config = dict(
    n_layer=16,
    d_model=192,
    n_head=12,
    n_kv_head=12,
    head_dim=32,
    d_mlp=576,
    vocab_size=2048,
    activation='squared_relu',
    norm='rmsnorm',
    norm_place='pre',
    norm_eps=1e-06,
    positions='rope',
    rope_base=1020.0,
    rope_fraction=0.25,
    qk_norm=True,
    attn_scale=0.242,
    bias='none',
    tie_embeddings='early',
    parallel_block=False,
    extras=['some layers without attention', 'local attention windows', 'gated attention', 'exclusive self-attention', 'value embeddings', 'hashed n-gram embeddings', 'a smear gate', 'learned residual scales', 'skips across layers', 'capped logits'],
    init='normal',
    init_std_qkv=0.0286,
    init_std_o=0.0,
    init_std_up=0.0286,
    init_std_down=0.0,
    optimizer='muon_variant',
    lr=0.0094,
    lr_mult_down=1.5,
    beta1=0.95,
    lr_head=0.0127,
    warmup_steps=0,
    schedule='wsd',
    decay_fraction=1.0,
    decay_shape='cos',
    final_lr_fraction=0.02,
    batch_tokens=[32768, 65536, 98304],
    seq_len=1024,
    doc_mask=True,
    train_tokens=479300000,
    steps=7383,
    dataset='wikipedia_en',
)
Each number is 128 + 24 x the weight over the matrix's rms, rounded and kept within 0 to 255. Layers, rows and columns count from 0.

# layer 7 MLP down (transposed), 576x192, rms 0.181, rows 385-401, columns 96-191
[[158 116 161 146  99 104 165  65 148 127  66 104 143 115 158 112 158  87 113 111 173 136 130 130  84 161  97 202 148 149 117 166 171  92 123 150 137 150 161 114  79 123 103  77 103  76 103 140 196  96 138 158 138  85 115 157  62  95 186 126 126 101 140 133 129 123 124 171 108 125 115 106 127 157  98 126 157  78 129 101 143 135 126 112  98 176 102 127 134 151  58  85 137 101 138 118]
 [111 115  81 114 141 115 163  93 119 147 123 166 146 157 122 121 166 131 142 133  88 138 138 146 128 103  88 159 129 112 154 119  89 121 135 129 116 101 116 111 139 138 167 110 159 123 127 118 118 122 140 133 137 135 148 110 139 136 126 159 113 125  99 153 150  92 135 149 144 141  94  79 152  91  87 106 162 121 134 122 148 136 129 139 166 137 146 106 145  94 105 134 114  80 144 112]
 [108 129 104 172 171 151 116 132 141 123 156 141 135 180 140 184 129 155 127 131 113 156 184 121 119 105 142 155 120  79 130 110  86 131 119 147 127 105 110 156 110  87 130 119 129 170 112 132 124 165 154 116 115 142 123 100 138 106 119 138  91  83 111 115 149 149 154  99 114 126 141 114 107 144 160 135  64 119 147 163 171 146 113 114 122 174 114 125 161 101 158 138 125 123 129 107]
 [ 98  78 120 171 165 128 119 144 106 107  94  97  98  95 105  93 137 130 164 120 121 128 161 139  93 113  79 167 103 109 121 120 145 112 136 151 107 132 147 126 140 110 145 126 127 123 152 195  96 131 150 129 140 165 141 144 107 131 122  94 165 152 130 105 152 108 161 183 134 159 127 103 137 133  93 143 163 135 154 140 112 163 110 122 114 129 148 125 117 141 125 121 107 174 147  99]
 [107 155 125 149  92 113 103 124 155 132 165 161 136 138 158 117 136 151 115 130 122 134 125 132 115 156 111 169 123 131 147  86 136 129 136 159 112  98 147 136 132  73  86 162  81  93 145  88 126 106  87 155  96 122 119 131  79 154 168  95 138 147 106 151 134 143 109 146 179  78 104 103 144 138  92  96  83 142 114  73  94 150 131 148 158 101 103 149 190 103 121 135  93 117 118  79]
 [104 107 114 140 121  86 132 104 162 168 143 117 112 173  79 144 100 118 142 162 148 125 101 109 104 158 111 121 159 154 103  99 144 129 110 111 127 151 124 124 130  79 142 136  68 154 155 136 129 163 190 122 105 105 148 146 109 129 141 112 135 131 155  83 153  87 121 143 125 105 143 138 130 139 108 144 130 110 119 131 146 118 136 105 121 146 110  95 102 109 138 155 123 134 114 147]
 [138  95 118 113 152 153 126 130 140 132  83 125 124 144 126 123  92 155 112 136 129 154  95 125 135 154 125 120 157 135 155 145  85  93 117 153 103 132 146 108 143 171 137  97 113 133 122 160 110 106 147 114 122 140 129 166 149 149 105 148  90 145  70 151 159 110  95 125 113 147 110 142  99  89 104 120 103 102 131  98 125  94 146 116 107 149 127 117 144 144 130 107 175  82 174 128]
 [119 120 179 132 105 119 153 110 124 133 137 129 120 138 152 113 137  99 129 113 133  95 133  86 129 128 102 113 122 115 135 165 127 131 130  84  89  97 133 131 124 109 109  98 116 137 109 105 101 135 122 137 114  96 123 118 133 112 143 124 116 117 128 103 150  99 113 116 121 115  99 153  91 149 127 119 120 130 121 114 110 126 100 121 142 131 122 123 142 146 109 118 147 160 115 174]
 [129 153 177 114 142 148 145 101 165 101 125 140 123 166 138 122 102 130 113 123 109 101 122 145  99 130 112 136 119 152 119  97 158 140  92 142 147 136 130 121 145 142 118 144 136 112 138 110  68 120 125 107 166 128 113  96 130 139 105 140 157 126 119 146 137 144 116 130 134 116 152 146 166  77 108 107 143 106 113 140 139 123 134 140 117  95 137 146 132 103 124 144 132 129 145 111]
 [130 127 186 134 131 110 113 141 177 159 117 117 122 106 109 139  93 117 149 109 169 102  50 114 117 111 139 135 142 110  94 133 102 169 140 103 138 150 135  84 165  96 139 141 115 145 159 116 126 161 127 101 121 131 138  98 116 137 129 134 122 176 124 107 125 142 119 142 158 137  83 161 116 158  94 134 185 132  73 149 150 106 109  92 142 108 113 104 140 150 103 114 122 126 137 151]
 [141 174 142 160 114 121 110 116  67 112 121 133 191 130 145  62 144 148 129 158 144  96 119 203 124 115 129 145 122 120 152  96 191  84 133 134 146 124 127 130 128 169 111 138 142 127 127 135 145 143 156 122 115 133  99 118 127 110 135 179 131 133 133 104 108 108 131  96 125  87 100 125  95  96 127 123 131  89 122 109 146 118 132 148 132 146 138 123 104 121 103  94 152 114 129 119]
 [146 119 125 129 185 116 138 120 132 148 134  87 124 112 126 149 101 114  92 169 108 162  91 143 121 104 139 110 134 136 120 121 145 100 121 145 129 163 174 131 188 119 158  99 132 135 171 144 145  98  97 147 133 109 119 150 129 126 130 144 120 155 110 130 120 119 125 154 146 121 124 125 137  99 138 147 129 120 129 149 152 117 153 109 100 121  93  99 117 118  89 123  98 137 118 111]
 [110  87 110 150  87 115 120 142 105 163 111 141 145 153 116  83 133 134 138 141 106 132 148 126 115 140 143 139 142 129 103 117 118 148 146 137  91 117 110 172 128  95 146  93 136 178 130 108  93 130 120 152  95 162 120 115 125  80 159 127 122 167 132 116 132 173 149 132 112 166 121 144 147  78 133 141 113 140  92 162 100 142 159 128  94 143 102 140 135 124 124 110 175 159  76 118]
 [154 164 157 101 189 123 148 168 156 141  93 114 147 126 108  97 114 143 120 124  72 129 115 113 125  97 122 102 143 148 139 147  90 140 153 154 122 113 109 101  95 123  97 121 114 178 137 123 110 109 108  97 172 143 123 168 123  92 133 154 135 158 115 201 103 120  86 131 120  84 111 161 124 157 130 105 140 122 132 126 120 109 122 186 103 131  99 153  72 108 113 125 128 138 152 167]
 [149 144 132 142 124 104  90 144 136  88 145 120 116 120 122 100 160 144 146 206 130 125 127 154 140 101 131 114  90 127 121 166 103 138 113  99 151 137 132 154 159 104 158 148 117 121 163 138 111 141 164 117 141 119 121 130 130 120 165 155 109 173 161 126 137 134 121 124 125 126 119 124 161 126 104 129 115 169 145  85  99 119 105 119 136 117 113  79 130 134 134 142 149 142 131 149]
 [129  95 138  85 147 166 109 131  88 115 164 127 163  94 115 149 109 132  88 112 113  98 129  91 128 156 142 147 121 164 105 160 151 114 163 127 127 147 155  79 142 107 154 142 156 124 116 141  53 133 117 162 104 120 100 114 157 193 114 140 111 147 106 125 118 133  91 107  96 168 100 131 148 123 104 120 155 142 190 153 152 117 152 121 101  95 101 139 173 132 125 155  86 139  95 116]
 [121  91 119 175 137 153 143  88 153 162  99 128 115 120 132 148 134 126 110 181 102 143 157 110 142 145 148 160 114 109 132 116 152 154  99  90 160 174 114 107 164  88 103 149 152  98 133 121  94 171  84 119  97 123  93 119 139 133 148  94 128 117  88  97 134  96 136 152 143 146 117 124 126 114 149 166 145 127 100 136 122 133  98 111 123 150 132 142 149  80 117 122 140  75  94  96]]
# layer 7 MLP up, 576x192, rms 0.216, rows 386-401, columns 96-191
[[125 123 132 108 161 143 116 133 117 135 142 127 146 111 134 138 134 166 108 113 119 115 123 144  92 114 102 137 142 129 127 162 123 114 129 142 126 115 155 158 146 106 168  85 131 148 116  80 117 107  96 150 136 119 110  71 115 109  95 119 130 111 104  89 159 113 141 122  88 128 115 109  78 124 141 114 125 118 124 107 167 155 141 137  92 155 144 139 100 125 119 128 166  99 125  84]
 [119 119 106 128 115 123 140 132 148 135 115 154 114 133 105 105 135 130 154 108 131 100 134 159 103 182 107  99 137 126  83 166 140 165  95 116 186 142 125 197 153 132  93 123  69 118 125 153 131 110 157 121 134  76 126 154 158 167 150 152 127 124 120 110 145 141 131 112 177  97 137 114 171 106 104 143  77 141 106 116 130 102 118 102 157  97  99 109 127 148 136 125 109 127 144 136]
 [ 68 148 114 115 102 154 128 143  50 131 151 136 145  91  95 120 119 100 123 132  94 122  91  97 151 117 122 141 130  85 127 102 145 113 141 112 121 111 134  93 147 131 190 182 100 129 140 116 125 148 140 131 148 157 111 124 133 170  92  84 158  87 157 142 120 158 104 132 103 120 113  89 134 120 160  94 125 133 108 108  81  91 128  92 151 158  99 161 133 115  98 151 154 123 124 177]
 [154 136 139 138  91 112 116 100 112 112 126 125 143 130 115 122 123 112 120 100 150 116  73 118 116 107 112 161  83  82 110 112  98 108 110 145 131 129  94 131 112 127 175 135 113  92 104 129 134 113 113 140 138 127 140 156 105 192 150  97 113 104 185 115 125 118 141 115 163 102 124 159 113 100 101 163 167 178 140  96 114 174 116 162 123 125 127 145 130 116 147 111 116 120 106 131]
 [124 102 108 118 131 132 120 140 134 124 164 103 125 131  99 117 123 145 133 118 127 140  97 131 116 117 152 163 135 157 117 127 154 156  93 113 139 149 113 145  89 123 163 152 148 146 109 168 137 150 160 129  96  87 144 124 160 147 121  87 107 115 139 101 129 205 118 127 122 118 134 150 135 154 160 113 163 117 132 122 159 131 143  97 150 121 138 105 106 111 157 108 127 153 110 182]
 [111 127 161 115 137 180 126 142  95 155 125 100 130 102 134 115 106 116 106 126 144 128 142 123  98 123 145 150 157 125 130 152 124 114 114 123 125 123 103 119 141 127 165  93 150  96 131 133 132 127 116 114 126 159 183  85 135 121 146 114 155  88 143 136 104 145 109  90 135 127 190  90  97 124 141 101 129 107 118 133  93  82 127 139  87 119 133 123 180 134 132 114 142 144 128 140]
 [135 114 148 206 125 122 180 126 112 146 120 112 136 113 124 130 149  95  96 173 168  51  82  80  88 143 134 147 141 106 131 161 170 108 129 106 142  98 139 136 102  82  88 123 147 117 153 100 145  97 126 109 150  75 117 126 117 138 129 160 121  96 173 123 139 112 136  88 150 131 122 137 106 104 140 127 122 168 119 139 118 203 131 165 102 164 145 117 104 123  86 111 118 127  76 151]
 [128 146 127 125 125 118  89 104 175 143 103  83  79 141 124 153 130 144 129 147 138 137  75  98 111  87 165  97 111 114 105 114  91 101 126 159 149 129 117 130  83 130 153 130 120 158 150 137 142 121 143 120 112  99 154 140 146 176 113 146 122 108 138 144 153 113 108 117 148 139 111 121 133 145 170 110 121 149 146 122  96 132 127 144 126 111 133 107 119 118 134 143 150 132 133 136]
 [141 121 109  76 113 129 148 120  99  88 162 128 128 118 129 120 151 118 129 162 122 133 125 175 102 129 120 127 173 142 122 120 129 137 116 153 129 147 119 126 157 136 107 161 133 135 130 174 115 123 139 193 115 135 156 152 124 114 107 115 139 113 111 141 162 139 123  68 108 144 162 122 141 117 143 113 134 174 130 180 129 109 142 152 121 127 119 146 129 142 161 124 169 141 102 130]
 [155 120 100 113 141 135 128 144  90 118 153  93 173 100 168 126 170 146 110  97 148 111 126 126 125 128 121 101 127 123 128 101 114 138 101  81 127 107 148 122 121 129 121  98 147 133  87 112 136 165 141 110 138 138 108 122  93 158 163 107 117 107 122 144 158 152  87 149 139  72 164 155 135 141 106 118 104 128 128 116 128 134 171 144 142 155 117 145  86 167  90  77 117 114 109 129]
 [125 131 155 126  82 153 115 108 129  83 137 147 146 120 109 135 143 118 151 152 132 121  97 153 105 116 129 131 117 147 117 124 109 168 117 121 150  94  93 119 165 123 113 124 152 127 124 132  89 162 145 105  99 136 142 111 109  98 145 127 128  76 124 129 106  91 115  95 115 154 126 130 140 176  82 116 136 149 105 117 140  86 148 152 152 144 137 134 128 131 117 162 164 115  84 140]
 [171 110 129 109 125 100 159 142 114 134 114  99 125 137 157 106 128 122 129 138 123  97 114  99 152 156  91 128 130 128 129 123 159  85 128 135  99 154 122 127  95 133 126 119 143 157 127 168 152 122 126 148 146 142 175 143 139  89 130 128 108  82 130 122 146  92 140 141 110 155 105 129 113 131 147  93 102 111 140 121  99 148 125 112 101 146 108 135 120 101 112 112 164 123 158  97]
 [ 92 120  96 100 106 131  87 172 113 103 103  93 145 123  76 116  91 147 148  83 139 130  99 150 176 110 114  80  86 138 138 146 126 149 136 160 131 120 119 146 107 149 174 128 193 161  50 164 137 100 158 106 100 127 133 155 129 104 114 113 149  91 134 158 107 150  80 125 137 103 140 109 159  96 118 138 166 111 146 118 163 159 138 143 111 135 125 128  75 104  89 141 135 178 106 125]
 [112 124 105 153 127 123 146  94 154 126 102 147 142 128 116 125 105 168 175 156 142 102 129 149 126  91 124 152 162 114 141 135 158 144 119 109 133 144 119 105 154 147 103 153 134 145 116 117 128  91 114 138 119 118 117 150 107 118 131 165 122 118 149 130  94 178 118 108 125 128 149 145 117 106 138 134 137 109 118 123 112 117 128  71 116 114 155 142 127 144 160 130 141  74 134  97]
 [104 139 128 144 157 134 106 117  77  81 129 112  97 127 140 164 112 128 119 114  88 102 120 116 172 141 164  80 139  97  96  75 148 141 156 107 116 169 124 140 145 134 137 156 121  91 145 190 144 173 121 156 114  62  66 121 159 151 154 132 116 112  75 118 120 112 125 116 100  71 115 163 155 144 134  64  80  94 126 191 151 120 165 122 145  93 108 150 121 176  88 192 155 138  99 152]
 [174 158 125 134 187  87 182 108 129 142 141 141 113  76 135 141 102 131 148 128 165 192  84 135  94 106 133 139 152 108  74 118 127 154 149 118  91 125  82 131 145 160 120 104 128 112 124  90 103 129 140 135  92 133  94 130 120 164 154 157 123 136 113  97 156 158 148 179 122  99  91  56 128 130 106 121  83 132 110 151 101 150 157 118 154 154 104 129 159 131 151 162 171 166 117 127]]